config.yaml
n_layer: 11
d_model: 320
n_head: 5
n_kv_head: 5
head_dim: 64
d_mlp: 640
vocab_size: 8192
activation: "relu"
norm: "rmsnorm"
norm_place: "pre"
norm_eps: 1e-05
positions: "rope"
rope_base: 10000.0
rope_fraction: 1.0
qk_norm: false
attn_scale: 0.125
bias: "none"
tie_embeddings: false
parallel_block: false
init: "uniform"
init_std_qkv: 0.0273
init_std_o: 0.0339
init_std_up: 0.0391
init_std_down: 0.0391
optimizer: "soap_variant"
lr: 0.00927
lr_mult_qkv: 0.5
lr_head: 0.00462
grad_clip: 1.0
warmup_steps: 200
schedule: "wsd"
decay_fraction: 1.0
decay_shape: "pow"
final_lr_fraction: 0.05
batch_tokens: 65536
seq_len: 1024
doc_mask: true
train_tokens: 293100000
steps: 4473
dataset: "wikipedia_en"
Each number is 500 + 50 x the weight over the matrix's rms, rounded and kept within 0 to 999. Layers, rows and columns count from 0. Numbers have three digits each.

# layer 6 attention query, 320x320, rms 0.0252, rows 0-127, columns 256-287
427516579473571513494513615425453456406509508466496455449593488471463462440429587485411529489419
529493559464539485471503521504471469475527526455454498457507454447445532533526498465493566445451
516446482534551465550501515500505483546453535496457448580475481533453519533499470527515496479492
442482468473523514558564534528464463473427475514511452437565454505488508545488513556583486508542
508515458499566594506513523505452475460578526486488459537556510514496514570529471443557521435413
507462517474405505434489479457512506477565550548548530476457499425498537495495484438445426521466
502516487488521473480554492487507499518534493520504549522418527506533495431408490490466513559396
476522539532452449518493437408502489562476464433446503575470455471472510442464536473377496480469
540522515543445488445493409439459504491482552547450558540504475553504474481499478488438598490476
389488429540522528484522407550559473397585452507507571561496577547522525570417585501486507508510
534493497506513429491489529497499545444515476607430473453557511466503524451548511462535538519515
523459545526498504483481542519515574475467539462536574579496482420457506586451503537529557556480
457471562480552481519484531480477519463629418591457462375446576572512528542541432519526446488514
465512516475528399474504562534530469487484474479471480477553473475432429480439481524496445445589
408545552512383516503536566542515587508507468564521587577476396418548542442500507509446514495409
512474508437517480565512472497537439488433548552418531422494495437487460463466492592405491497531
474442518513482533509525484598463501505509557503432401584489525440445554561411486579551555488527
410454437464442506371351528513475516559533479558485537536483416553532545563361516519446499608486
446470488527524510514533507523481449431520482548500461450619433554407518508584424525506439474556
622581550517642569562447432425652522469447549558525503494453578515534395464456532470547559635460
515487467535516552580488510483469448450494413494581519433504481550421410413549513517554599543563
486518406540532567530513429402504412511597414536568478451483580421612510407476519497437517572499
467576522542458427545529433473489530454532458455512501451476541436432476421603578587471487598448
407628606528486468471561466454488472529433546459534414402484521408534536434394463474530509379436
511544489519475501520522455461470465575456446516534480454505450528460423496505454513453482539588
546423462550496405463441526528508567483547532453488502485458493556402537526571548450518321458540
527505433525551593539572422417529529430509521505470402448423467576519418472413463517525519509569
546526536556492471558438487505472544408585462590484449453518482552592505529463504561540491512540
495615583520407483506403483396476528488445569560487464495511442605560516496541505416479525450495
425490526372451472478502472450488429541491538480440567409459492540535527471459505537447539439494
589534548534544458420384516446428491588547389519551529585515427477480660504513537454518450544535
650524551424472575562387566479485485523521509550485516434481556465530536560477556468489545589525
507535491577512495501528509460521536446477535458555482546488532527478506488545575431476507500479
461477408522525552589497543540472508556482429458438499537525593556481473493408515510574518506551
496523517481578499491558499429493483399487422542546539451506590463532485528479457482467470452550
473528550474445440482458499546479502422465570524480520473559441465505441552498517487513524458526
527531540467539432454453524425582503451505523505569540452530469431559467484498504406492493510510
471505480509408564502452501476481531405461443509498456534416465482527469545529555516457450512541
533471530522520540525473449425512548471491459481480554493481521539522531471586479525496589480574
509498490480457560484513459507511578547515558479537510538490440518491481525493447472502489529486
476486482478553563508490556558476538537478517484446471518532547514486408507545412554582547468484
474549478540475464525501497483538570571464491481513521449533474500518533450523513553451467491469
410534432501447433495552432527464494493442506494531447508408554461465466494499573497399488478429
563524506496554464509458384480473455472463539539455516536501556553524524512441503557486541530512
476533397463377366472467528479570529444480474519482526426414471457521535434556536502347444542505
507460550496469405533450543473478525533487495467536557612447535470511438531455473426500429420503
467527518464460468500548413611536462471478402575510511519492566529480486579450565504501560564492
483471421556511410410492453464575484523481520531513470440489457527519529497491445491529597480563
564555501492531484552486306529494532524489535576469465510490460531516429497472422483565577533492
516489637588509463501498535561438537519621473493487513449558592463572458524569468518502597482476
488470410460520515576511443529491502447532532442520626551485491449448489499532410423444549543491
453569466483567490436536449577502554450550579514525491530530549453538536500489487391510476526469
577465430504576458536531418543548489512469438483474444497453567449596631499563508550440430432447
504551473610471449498452517457426507524426514431460519490493387441442576591485481533537519477551
474541536471454502535459448517484453576541403543518486506543494517537573542474536475496593382543
525443532489409510535472525427488502501536442547367480471467524495435538446486477516608466538588
514478645440500475459614579506563521485494475593388578473558513504577512536489488446527549481598
523567499469551476534474513529591600409474548545474498517482535583615515511534478524543480584397
480476580534550672557533392516537472622499511517394492528501448509514579479461536521612513538529
559479453536446544486488542403489644476579434490500397419661513499565547528570449441492534557589
530552483535483448447482432471528544480499548447497513540516491540485537619511458502417523438517
417498657530475564473425470581475522479430489537516450530475449438472485402455469576530481509467
554532473539433544439481456412632541521508438544546633507439427513472484482522540489543558446574
522485472477499556536496488566531504494479506537476566525469499482508454567504463398482414530457
514477498409574503449464460637483497484513447497489558506526539503523525461479486539511500518446
527433547482525449497558473642507449472561476566558539572530509519484476503481496525504454524508
455487444559516473464567460491479603544487497501506493519409530530492502475479566510505506480520
509511554592492571580587518490426473432481522539458514605476530549444502527533494458469481421500
373577473532552516535432467492492541473477572459471503446518483511561525553490515465548484533505
492492481409441552484460571466399419535534501541507532520544439503392502489402452477553484598517
597464450481495488483505534570500407494491519547571500515602529484426555498435436510510575594477
569506563568435498452508506583411514498469511467529425514522475497450494548460438375456528503422
465517498494572496560447489515533510523450441489551449496492482538581432579512521506472425554512
458574437496489456482552559594431482550545449542510443545495407537386583485410509504534583405518
473493497467523576436504415497523496517572503466398625507530525537530585518566508514500457461565
575475514535442611463496474531528557509506552434462458467557487619533562512461477445544570481467
362492420403476499588506519577477509498531485498491488488549415515558510581612578519537438451383
547476436524454493487501488491565569499481455422564514543410481511556477486577495460489518557465
574466461543545513429530533427509571523478560506400509513513534446587467532573456537477432527487
528413472524519539463439474448562565482507554471508578560542535524644442519520498533489422553558
426491540461475547428490577548430522446523528467486442565437575539483523533559430498506366587636
556515386439487539417593415446605389486476489537530464514482509474595440426560502481487515488573
466433516538466498524594546529447399529525532504399503470512503532462538529629459410552348533544
506590458419474587425415526401533526502424525440594507507589545514573504431551498485605578536579
519490369490573478558487485507514482467484448501522527515527547441521614609511413431563534464444
480608628512530446472424477484496542469546491399467520409457423509526479466484599477429460505481
491342483422491476444530530511538487483389542534405452565465611642451566454511480563515546457367
507444543467448556487441579701550452395471497401544476553610506526439361484481528464477542605509
587529603351440600437488610479519446538430560548517432570571408437462426492462354420489486441507
536529462518520520525542550508621499491453533426428457461468499542509483531410503622486550523459
519504517697559437580542472523533464438550489609536519412509583581508504419474579524464534400509
439589637565448525501475451441527507561507572553410477463453384421490494545410575471469532514348
429519454510559496551609528468480637579487411519527442576599493405445467511505532605589521586616
544441546490403522454444432511454500448538517537471525494527456489472655546486537455570363545544
550528406530569451474578459487470491576486541444454533496364530513504434454546590539508501499442
495532563576424583418360506493517446468425511522582575602433464389556451491559554373537456500542
480522495515515479554498508439468498460519506481566505493439556567507500531460524530529522551467
500578531538511527510475560450395391469483469498491493503409529540498508532504451439496493443476
454504416492589541555617530465475638514456527505503455428503477500545405502594481438489443475535
486597464385500489491508478540559485461487437459540496273495459471574530474498519566460459586466
513427437511488495498518503535385512520507482566590444531496486544475495602444427475404560533508
501506479446524446535393503428631622565573505506437568519502505484564453593591490541442480512548
487496482435525474530482566469517469470569497588541610548573490502481431538565564524539559496430
529465528557485543498528454560509542500515507526472489509405517603513417507512510520465540493541
414459488434542502499497552498509524492489576563568546510540523505466500486507463437490509520474
551444580423515520526443510492502502548550497639568482551499538449423472570516500456487554599486
395604532477502462488420413475522492531478516590517472469567371431439544518419486505499506480509
503453432484508564490498447440508575450463543498375487499515562486561581481562487552546444503557
491461484547530557440565525549454482581456538583493529524535441508456492498420408467520561512394
522426455493502559467591425473527504546570575576430594471457504455542504494538547580455511509447
426422469541585476606493452375518574538549459509505533458560551442501444473574556590442498498466
504569490544588547555454457488444535530495614468603591586394587552535560494528533534416593503441
498492467529392463475555512507523487400543414485565483527467551480447480545356522504560471582514
495569513534498479530500550578445467438545593495505460565592469484339474519468405481477500406549
449427476470633425542521545440506489578465508504528429474610496534484499504509447548467555451520
611453538522580537580456286581471516531464461586521465478401564571440497444463523518381523464512
493552496588403467550548464462448522460471541500489460400479546503520554405429627530639523577472
374458455562502466507509477547494367599490379563497536520624439477559590526520563563551570407508
449536415439496487517586374507536385611469471532455490414414380462312503501621495403486564514566
506379416504439533505587382498517431577575502498427455550404553498461432494565496527478485588577
413446448570522533536484559410529501484491453549476522419504552446519419445402583578540498465398
529408504498485523547550470561517514485506511529532481459412599534415465561495412521432484559471
463496444579594462528515580569389495546492470463471464400591443524592398574539554436473467486473
568609497516385531493449438455508487616467612561490612510445397550333556520491460526514539553420
602508523439474514530544525540599586541606519563391472514384514498447436522474448575462564476509
518482528507598518499537459605520466541517441517533528487544566508348571482472515384484468501509
572467429575471539573497494454502490487518413510654532552493519443548520634531471442544414533423
444419459375502476519438411583596400535501438487358513625525491429442518497477400550554555544530
# layer 6 attention key, 320x320, rms 0.0253, rows 0-127, columns 256-287
480502517501477460473523505471485555518484454560516496459528462488497503469490497579477533559458
499461500475462454549515561559554477474413513522496522561486534553477583479472509518508436570494
413438508503487467585420524469477480511547490500466575503485491487569417493451498559445537520536
437478484533543462502499459506476478490480585495535510476425461478498522533457492465369543546440
425448462467507490457515505556457473461480482508505562413419497495534483535384480519442550496515
406527462558453515464528505509504453496489469520483451544479418487499517499470542487522515504522
542459543538451606443508544490507469431524454398454435551506504472475550490473493539503443498543
542472540517517417437471540534493498469439443515466543503485490485479523440457474434506495478510
541539494536469472460496508498472514518473496456511532537489495535533417550537434471525470486396
506437617502462467504459465490638496537521497469547512456499479508491467476577514469449471452488
498532488490511491480496492507500490498477511467472478519437468488456507487496477453457468571502
546534580448590594568495480505472422486515529467536515458530507564403470417599557479537481495531
568511570468448492446581481452458582500492477518586588419473527441556594446633483453514458418470
521485400503554532465545561513428493554503550559516550451544420468492455565397489396386554518503
547481557494549508536541433511498476531522525527534465541523507453536460511468469494523422520528
531497625459447460391477420479580472454475647459556497459468527457488470471485470501493399537513
462559592533511519536526451566565533365455482531442536421442567623554403458538602468445483513529
500392522482578417475454541451513416491423486468513551472491531463419577486533542485469471522540
575518592509511453473436446413485547485460513554427602475510479449558528598533488467524498542500
434530498503415463499509580415496531477523504417521490524486544579515433481510464548522507519482
493592617457468515512421417494466481454576569480455582511410537459549543440485473547471497480500
420490563548482558565558448566445419510542510548500500439528474609444394400526578587507464544521
387470452541504487455619540473434516462464511417588539504504494586630423378430561452537431573553
400567478528573473556497454602529511576479568473593480555570459458583515502499437541443451464519
519551491466521411444549353608537475565438432622496584489341546501598557573470548465481500569538
474542535488578484534356467385388547461444437548485461433537487457492486542549499448551487500550
600498581481470380554534537464604489493359546525476520597457377520455502515547424446494457533494
424495488488383455556502556464485520543555464412585555471494454463459480467440540455424567512538
588560504534476576486482555519486503544368539470462578486473504484486536433463478478559557561484
423547419472489393498512523480524439477567477470516536504486570459528541436517493532468554337538
609533479496633532567489490491452609489470390467389434545543537529485382484508492516598511583521
447527488403529534582494480525468532445474529518470408473559583399476461451501510467476491591525
534461560490444506449499476445447531512528469572513567421496475484528552487463537536474524502458
516469492555486442496505560539449565463490496508537524418462500468489519492454516506452531434489
398431474492546494581481522478467485566519485554465504428431563605536560483504513513534600531527
423518543509401528466449426471522503507560472508525458463491456447474472504463538490484521509478
477527519561528504475479459501479478551494464501428510465514487479443511498517496531579528497489
573481458386537481457539541566518457459497435503502509574532480442466524513496404425503465475598
517534511476510449497545412488516513586500482497539458481548503482497517514496462502577485518481
435523413520489519423466476490427544426531426525556603474477481500531514546451522542420561467486
436516502543458497535434549509458422511502417529589571513520402500568440537459480519411491464500
563479531516452518521523529360502567525482432482544501526471529516532520449569501455461484475519
521497440518479538389426506440599513436484524468594487563486527529496507455463551508460487486561
472501547376515510493469474468543480544437525490492426482419519598512473444557514480504534523505
585478447486529529469528478473459507515479434485497469532405553529543598503444518449506397464488
464546416526536489414524498537499531442517534505456485512524523500448565538472525505484498585563
570566607432479478577575457466423494520551561393522509455501506542506408417534504482510460429487
465501541496559461453494565452463421416464420447476530464588483519571470510600409465506500550458
477414522475422410595542564466587349568573486475411504501453523571516539411472509562470460485540
496490458608503545500544503421491501534411545511457480426491523442556530558472498512528542563502
495444520504447587507508499463411493544618460494519526581525425449438518426518557509550500562473
436481429466506556437465567464488556513484513360575506486521448455489530540484497467467540480367
438499495607445429475529504465479494522641493498505454476554506494399538504443546504521501509512
479454396427449481441474494617446418495461472587532520513486433468522363499382491487557476470430
374644598534471458543506499528407605390620502498590476506523498413577441418472435491535516493545
440553481486489593395592471529603528484555499486522472474440464531508531423527651548336489536522
566467516484427488529445520502519420485548500517584474473486542600455481412485418536401483538463
606523467576391511578423601427483519560605452520586548485478498494474530516433485430490403564511
418506380462428535482547448457455474468489483599394513456530528523540520434584430441503442565571
518602515501424388556486519443525556623424418471706420564465490429484521481561480492585619434462
555528488446516431481420603537472415620506533397531534450576596430531575561444471449485468480513
564501508537551499488510486534525452619470579547540591494380510485556516518444475465411399472618
534511459485453492544499521470446494502532465385474534627501517524436484476451479486581544503458
496504609554589462476527528476581495568515486571453471448470622479426452577642453498450478510508
445442500566473540508554439470481563439491630573545523460426448551551534500456492540477498557450
498441472499571549458473533509452524470538605471456535479535461536411503599422447526556534492515
464495535505500517548519476504478450585559430461517527574515503491569374487542512444514468463473
487519455429529542418593435528533516457469481471472521507430485519420518428558494453461482446539
550484577566484424640558506506469512499536484515448465540485519527565503488436522593435484504459
474599519521567509472614428571492509505472479497574592438437396565466471487501527506550552432554
520574459511541543508508469502506550441435554513533465455442511538569565504550518451480472445560
405446494473480565482468613472458456519468488393460531531410454483585507530519448488501481566436
523415435542509508567472547428456540498569534550489467499513429550571456514407514460529534512502
513471469445629583489524461509429424521468422391485530496534417496461492471531535485508551477519
487517399491498522524501558462542561551422541481545525462518617546492446480573537586552430552504
556519626445512504511448420466525420534509586555415504526552537563478555471445474497502524467558
517503426443424501503573507569478492493495476455507587574498542403557513550496593462487419535536
491448570532445552481403580585559521454499494477529535547501494518515519501520468504483449524468
546566453496429551510414611542529596448597608606515542580572548476620503655418409506513521540543
555563411501442420493423431532486511500527529488517531555523593506465580580561522537468505487506
584488374484481405496478562498512566508492439437475523468502567500426451468490584511515513491497
405576491543478575434583574537557391506417455596483502529591461492468468435518582386457521469390
381451462523402497529547602446449595481530513542465508520573514481515476501470488464583489543434
453502513419388554492464571417582481592470575487596528576471569464500549505582391524399466509452
495468512461545493469499408447545577516489454622536416539505484499541493486596514443503556479422
533643552543470374464468462468491552525442449443543475447497462387472427550491588484555571639481
621414466411528533418510562599443578659490550555575472494442559385502443558445542421485559581447
475545498456507431533447565533523448508404584484567444499593449512528471368655509554439523407554
467494501411567433453494459501445526477478586499391528513454436532554500436625503511430566406534
439528526558461513598492571575634430464400624417550492566507598551537493542556419549454505497618
595540332542582422468677544507481406485509395530451398467513560518460509412547458476618564533457
379525635433460523483501455603494418480509493561483499518540435534407524491369477509600621489448
547491506525443487641557525425534521443542478396449392576536381576435498496499454443492370598576
563495487399426524584478540565505419580589509456512520553493461532430542452396396466556511508516
486565555593540380572539494379501572526568506529417389465422416468555543514498541499514529524460
437503437518368506493487493457514494424456542468511417653536580539518420450567560471438439398544
589515443467423531602546586494467493519490640525465520557491511525543478563535510561527476441476
552481460489438464455571534443436656523414511566528553556457498474488520506502472511525515470417
407493513524510497431361508518568548497570477509516574473571470485409483492424412564463499558525
572559584572482556544438439575535515483579472614565502458397490524541502523469521536536500602460
429509440507512503438466429441516569474522478576490502492515492563475472495452451471529519491457
518524539389542534493404482457484472551534451433590465539489521579464485566479538550561527512555
534532500451558456502598471497490454565504595586577536527444427368509486538456490558488593477521
500456458424494470454505467414509498548563474537514459539513522484476480408492459446517514509461
447591527472578569453483608477526531536424450569483467467534571470511555542517435470566516424505
535445548422432412533480425515464509531474454485493515447485441437426527400596473445479454529494
365503489434474525511476516486553479451512460443551509497488526474432556474443409536514549499462
476473467483410475527444558486513648581540549512464448500544604541532466506505439509504511500489
539467416642550605467474583535436489519549523551472523479568520547543579511536462481554547577485
536442484483410579551548517528547510522407620550451539543487516599520429529493525485444499456495
436483483570512550533469563564480507492451507422397494463423572480479508524575503598476504549577
587516461553568415531461590532494576517470510443493500457399580567601513419475559517562521467589
499448552547502601524466587484586410439547564485508552501462565449569463486456488521443525468500
552498550487505528495576555512450489523499617560418514508443563513525522492460373549423528474552
439465510559634488523582600470486487514478409566445520492441490587403534511530525430564530545563
483462561540548593445497442571541544451491509611471531555529483547554567548551560549480484431526
451530451476518421554461388500429505473529435542536533481535616409535491497549561454522410636456
443577393461454534553568519546478416520469530470555513658458454558399503431489545552466485462546
421432500474563437401502566483501528553460399525439472479539481345481525494618584514483484509431
499461406568520537544540484500590387507529445493426473455477504475522583576462502460438415515614
518553430611443507538565421544434491442431522479558681576451560517507586405540427467400515421492
597463446501514410445486479559520399470501534557509459531548492485439466562413560540548509638520
468546484549534514526488555511463502399451554435471545444561562485567605447501512462566462559478
470529501462469538585437369377513594516482516517449433539590519420496434464509373505468565533532
549531483535497485490548390427578447467503474416471459495371433551514400555553665499474506475479
651501556408643484512645431629437444492438477542384601453518540575378513506528522532547569566525
469410500487539555565617438436592555549562397580576633528477459475530592566460452531513439449476
588383323391647526581545482517651434564545458511429541495288559493520620487545425508408406522463
# layer 6 attention value, 320x320, rms 0.031, rows 0-77, columns 256-287
533489418581520449533488483457447471542526524584514604476414447478568497457520407507524524444543
502497480507452493521522472532547478473569421469546535490550495521437534460523504423501525492474
468547581484580453558552463501481546475466555411442466497451506471521501557523490488546516480476
468441418498510608464525483508478514488516566590493406514431570466592582409438520589466482543451
404489513443462578457444510519502468545513528506439518536552525489539515543493548476565540500460
514512519456437554493455385598531580513436513515503455500480502566471577501486559487487536539448
524439503568415497508466487471444491459468438546481521503468491546490492470495442503540508503486
455567404503506449509569475481444512452508561497478573457481471424535498565485508472574493462470
493486480489579565559537566475514513524478508471514434449507473574498515519529456565511507510456
517516450474450517444430413536465456444511498478449536440564547419587522472432476532549510564497
502446466491507523442524488531496551496484476479532551531576498506552436503516490503396498492452
543507482543540339451543521540508469482541502491528479523438428423512592492532470456411494421554
511436467523481503525545446518498464412474460549498524561526535468449569457505540520466570458422
421534462492589521462491443483458518456477486481469501487511457530513462417476520478471510522459
502444449472483463431527486498588472564536580481492506607433527493532441535468492476506363523414
539553564521455519493490512495475491389536435568562445497495501390493513538510505476470503490468
521546517506516574463452466527518515497508512436459488447538497497479527518515550483459503574429
541479484562499431524564478538566521502470465531510553453472455467469513532487547511524541425524
527562506545590456431438571511523557486511464490428415498503447478458536476490446520504551535532
519490475538449456570481526505444444535492511506483481464466506526523451479450591443457514492399
565428524555461515459499441507562449432485479475466555427477493515552480535485525454448470451583
552608570532548426492471575525517414475468431484509536446565445485480505599478481484579585465557
450495514387584495399513423559493553581464479493484531438528424515514476492515550543510531491504
449452453477538479483476500558590541490455499540567464489508501543494492506478522415444475527520
478454487498492464453480534509434450653602512543537607466489536559563462501427470470567483575447
487492473490437515517545494499466452500461463464547612554410468464542515577445570507516621480495
476432539478443518470460474648514537460476439482503493506462483489442509521506520570432554466546
512546515465517536539508466506542469542548494450449534422502503524567473476552535474560546464502
531562411531519468461511470529479535505524478503447493541489507466582574473459413470448467485545
476522521461502565531552483544515546457463513526548473546555495520517565482545461474485477528452
484466440537511503510557588502464518481502461486541476548473518521431458489491485538497417521429
557588529519484467521548494461518482541423595547483468474534505503524526515518454537499500515527
553519542436482587592531482466578538583449445480445467489520542486459507461475468466491502520536
441459448544456577523449532527461496502448536561465458488539548481466539591517588453543534442510
520513474478576481464474553451542500482471402514509480487527544483469542456480495537549499428499
578489547445511517451495431475434487514469433438499535562501472457481509496494465504482470512473
460570500473459526444436583538553475578463498490456428468570615531531528579553564464507500446469
492468491524559476493473463596500561479507558528504498435457491477499445469456449538546484461548
556489498474442516477513454516436486572454460545499413432497500468501424488527498469515605526500
490500508514486400549466553436591560516488513454518479484547446524531457443492491527428439515479
479548505504484548498478555483514537529533493387478476587555517529582456512434546563524532514483
481465490537485467446490562427449546420504540505467470508453548522451506605452642527522532490456
496526435567546531517528478503490398483570548502520566445501518503566473552415496512544468547481
440633554513537534466455473493484545507557518522410566504537384430544503509582450577444545543474
517573519458506506456501546441475535494523457533414504458517477544497508530519523399554441594461
539476492484488601567452497532503481553594447431549470527549453534494488516444555420434443533560
567562461522544414536447558530588437470543415613459462540491477490482540512509508400467478446487
563447467492477392472526461492564554475521533459520572599446426503484548490490520467562455471551
497517523467486452555474441523531521520495483571469483427583510462487500451515488465523594543490
506521503493439524448505539476526498546480476470438517507481514485524477487456530536530435468535
461523453505513503471402465523494464553507537512434502471601475501575570532428477480555459507453
483560454549437395499423508410474504491565564491520473496448525441556535534515500448473513452515
425501497507459474547549543549441449549527533463525498422511562496473507493484478467500547484528
492531509440508543517536520517530468488510435525490490470524487570517574453556472470489528478519
560487580488494487440484507489524489527497488411521496468390535384511530416571541477550530497569
533484535608503410504599500528492499469487495414486526498571481473556474485508538496510464546422
558597467503433448436547582492465544536505534451556471446556526474472471514560528514559480473557
500507577522477468552490480548545514547462450499443553594481505492552542440473512494525548583544
473596523527484549459533539530475469532499486473488505540525500456607513450524495493518491528533
558504571478504564471511511531528558532603476546428473439516507513586466467547521510556525541568
487410464491433489501426532530433512489470511528501524517522517501450633525511471518539568518498
514546471497504512506502445480471562543441534422490463501589502497522425464598444488540527462487
509484499572539530451485466492481468539480467517422580547523527394469474567484527503452406515549
468472464465512531503480526548520486547575481503529543474518487495568446477496537528506479478508
503523524480555426488526526493523494548502591465492488476514508517573536570524526447486513578496
509486517512463529475501503587506506579526468554543506525490497519477518515509496516494458539497
528507496557454470471504508500558503550498524442577480506445563564472528494519521501518542420504
490544503405479458469458509470421520473547463474438553468531554552531496579499460444535481493498
412497437540450445542537511466495497546536461487427443544517542422460568515488472469458529508499
479555580503481475516485499551546548523453479415488476514494575493537519477448493490425482522453
492490514512419492477496441516542574563509561504519501518486474554513498538493487444506493441511
493510571515503496512472545529459481467547457522556535491498485537463494500526495474513472538458
562441441496469537516542459582533546394508419465549479508538557519508428490517445529506421526543
552407496505476512475543486563518483482514524467448488544520422509613480556481526506539550470502
502542494485487444501459553526519524573438504548535476511538511467574545454432512556518437491504
481493598489498532592499526526491551534527473553541430498559516447500486489470518553499472520534
481534520503566459471500519516550465504465424591456538572484497587467454544497563528511543542474
501458529501556452513466513507546446434568479489459446483503564419470479488455523477528499467455
# layer 6 attention output (transposed), 320x320, rms 0.0338, rows 0-76, columns 256-287
495501576420498482399579531498502567499529588453567547503507524429550502545482551577482538494440
507406525511451570506424502492506466592618610506465525596492503474520548441485572479484443445528
464494487501532508465496410560502527528512559455578553492457436511432497565488540412439453517625
541533548459563454486503570483500524549456544547522467545527479444594478438512474578512557502515
461562494482536488472430541473521497477388475423518524511483435499474482614492483484554495466489
531533396440473544511458482588465442487548563530512477471592502522502449462512472476471467520540
588413437466469524456485658522577519559542517466457478519508500461510528492395539452532482526456
449604491565537541429456550470509561570584514432477437452502489472462540456522386509509452398507
523546506428563515521519524599558600522504449523472568499557497461540430546473533523503528527623
543518561496593441492514470509481499471457462504610509446532509502480539524455535522521524625431
434487522515545589546488481479432544501549597481531460531509470585512531523490595543502425513509
540509684471510509536494459448493540498543484461537482491611478577499543557479576436492543485474
532420530583469532481491501504490455403549499357524515525476491526544461442469513482444444500446
483523502490510565498571591517525465519446413501511539444462438557471483472449548487429467461503
431514621476501405560448524478460549467510508548477571483528497456435548439531452511613499480472
479469517468483469402472489543368442453403444516469456545530518433433467486474498537541459453489
491531455517461551490516573574555520486365523498530507526435488505504541511482476541480509541514
482485534578393474583501451518484527505518449453501532485453459476542516496553515502492526579503
503472464506573507467506477618556422482495522535478537496552571465544437465468446473467382555518
471455497462528575493509451481573501550504515531475528574459487533465481460596480556543523527499
501539521427590570485544442408526490500444514548530572502575423489637542454487572477505548551429
558508504508399572472534535511471473530423531476634563497431512474516405495475513551432516431469
474484496550528553527507512450488552484556492550536512492530520483417531499466507598505471573498
511441496420495458531536420518526555551611390629449479520461555533440463490514512450485477516589
501499500540484434586460505495500462470491546519495530536508518627575560515517576622508548511424
501486553519501531463494502569527429566535404484477517536452483557546462447522525578479486479595
491532522519538480595594568500522395455521521424427451536508514437447511523513472490568587578482
505516446409462470483488471485500422461421590573583465554610529525496553543500499474407510529521
471471512514571489467508505496408420473481570484579576501498472497537580553471423546491553500499
507514532505531538563579440533526554511527524503492457423459468461475485517582616410458417501569
510595541542476507471507508533455550592528470550471580559455560480386502450457484545490560454423
495578475530493437467482496506527443424495545464603496562494514445569509497480464381499565506443
408487514485489400472506514525446515455512513374537499423608474458550543467631480430497435582488
593520454527513546483533489461480545540490417487576478499494581519491494502525505485591359514568
520532412497476544474519507484447505476478448492499365472464512431493494456440422414571534500454
442432455471439398533489556536476500449563428440568485449570499498470470512450556568532571517460
549507501472594500449489520464425495632411551434448570470458425502546498568517432481505526491544
450513469493629395513465549397509488564508453480484445481468573532497507560508457582512509504426
534495505574543468523525476509421538500510476613511491563590500479496425517476445439536470552524
565415554521494603512562461618441471511483497512538537462457489413532488489428455458455473485562
576549548484455459528471536550507501517504523469476506450454440513433470432499540509459440530602
474413487530446559557524506475528497581503395393502486522458440539454547418459529472571527522512
456462521448573558521467507464534468444456452474528489491488514533497547469505503557526515494466
537497434446493499453516515502603488362476493524585460493493489520517554510545455539423404516502
479418552492468526439469556520499517481525531445540489554534339493472451585436485496499626513515
427528475498628489537468499506449620469494405484551509576482586582485455561482565491496496582482
524519654539445608527533548411601481446499526560396534538502492568513435484449414405475454505534
494527473615448474580539569504446561473576517480470519537468478526469414471466483497441526463493
481499507383543497525523502536483470483548502455531468485427567505573520448487416512451499497458
520511567411498607470542518447493519409519493617526509415582525560465484550473421448506479488465
484512413502484506383468520491538466449518504542483452549428498414497541572493482549503396527556
563505493468571553437452592509496470441485505489508453367490543476501501547459405528487448506466
561521483481484475520520475500469484492574560471547533494530515377530577509543454484472501534482
500451439475473429537477553439457636487472508578482502505518558513585405415513448464418562536490
447531399546414542520478460581540497425484484519537533444495448510455473623483580462480594472511
409474579535437466569452519511433425519382458503511569555501471591516491467517546479527565398463
564423465476495498489526490440469523516547531565515520592522493512544452589465494550489546506496
401526587547526437502513488486454462472567579534476509481493501458477555504503564544503513415538
539534453516530478494468453570471497546513543563534451459498510484464543537417462580622648497482
499653498496510514548567505525470496502437475543488591496429454452534506490507466597435479535420
616537498549438545525517597510616538512439585480516460421431449460543386489582538485580515538562
445457488444529464452480546597554490499486489474477454532537483446422546583462444563435513518538
481601461486516458489480487486446445444507487526506438548447492470490514461417504547536579523537
485538422485467506499461433505539552507550548542525516551465544551571492430455472461459425442425
471516559503479547507538578526478551582563471485515540491512445501430475489555533446530596453464
512466411525450468418402499470529475528432583512470426469455525525471453480504450530530572465527
462435456488606521535497464412444502442494534531531576537453492447443466489515573544536516460553
472503471505511478615517585487526508592455498491468532398570476453482436403491489535427479463444
506462460452531510495566434545567424449488525563488522475539435542529487522510510459460460479526
475418481520447507541590495461483405586571518534425414418546536457553454521538548448431500530514
569510462592519558552497487555407411461517487520430575499448495539469558504499546516428407476560
491536485566523531531561444538449518512557510451472459456489500469593523527465439502446455496537
465658502514582400449470436505506464545517540557594535452423538541456598486423520462505537569454
540592420454536529468477447514474504535462545472516591540520498559524550462478471518430497525560
523431515523490585566495410502479514464551487533427518504497495460473441559567447451568568489453
486542557450459478488540597560555494466587449476517487531472533459463527608577470483562477451496
506481470503476522582480500488562507529475553480447545465472502489506551543512483512442571541451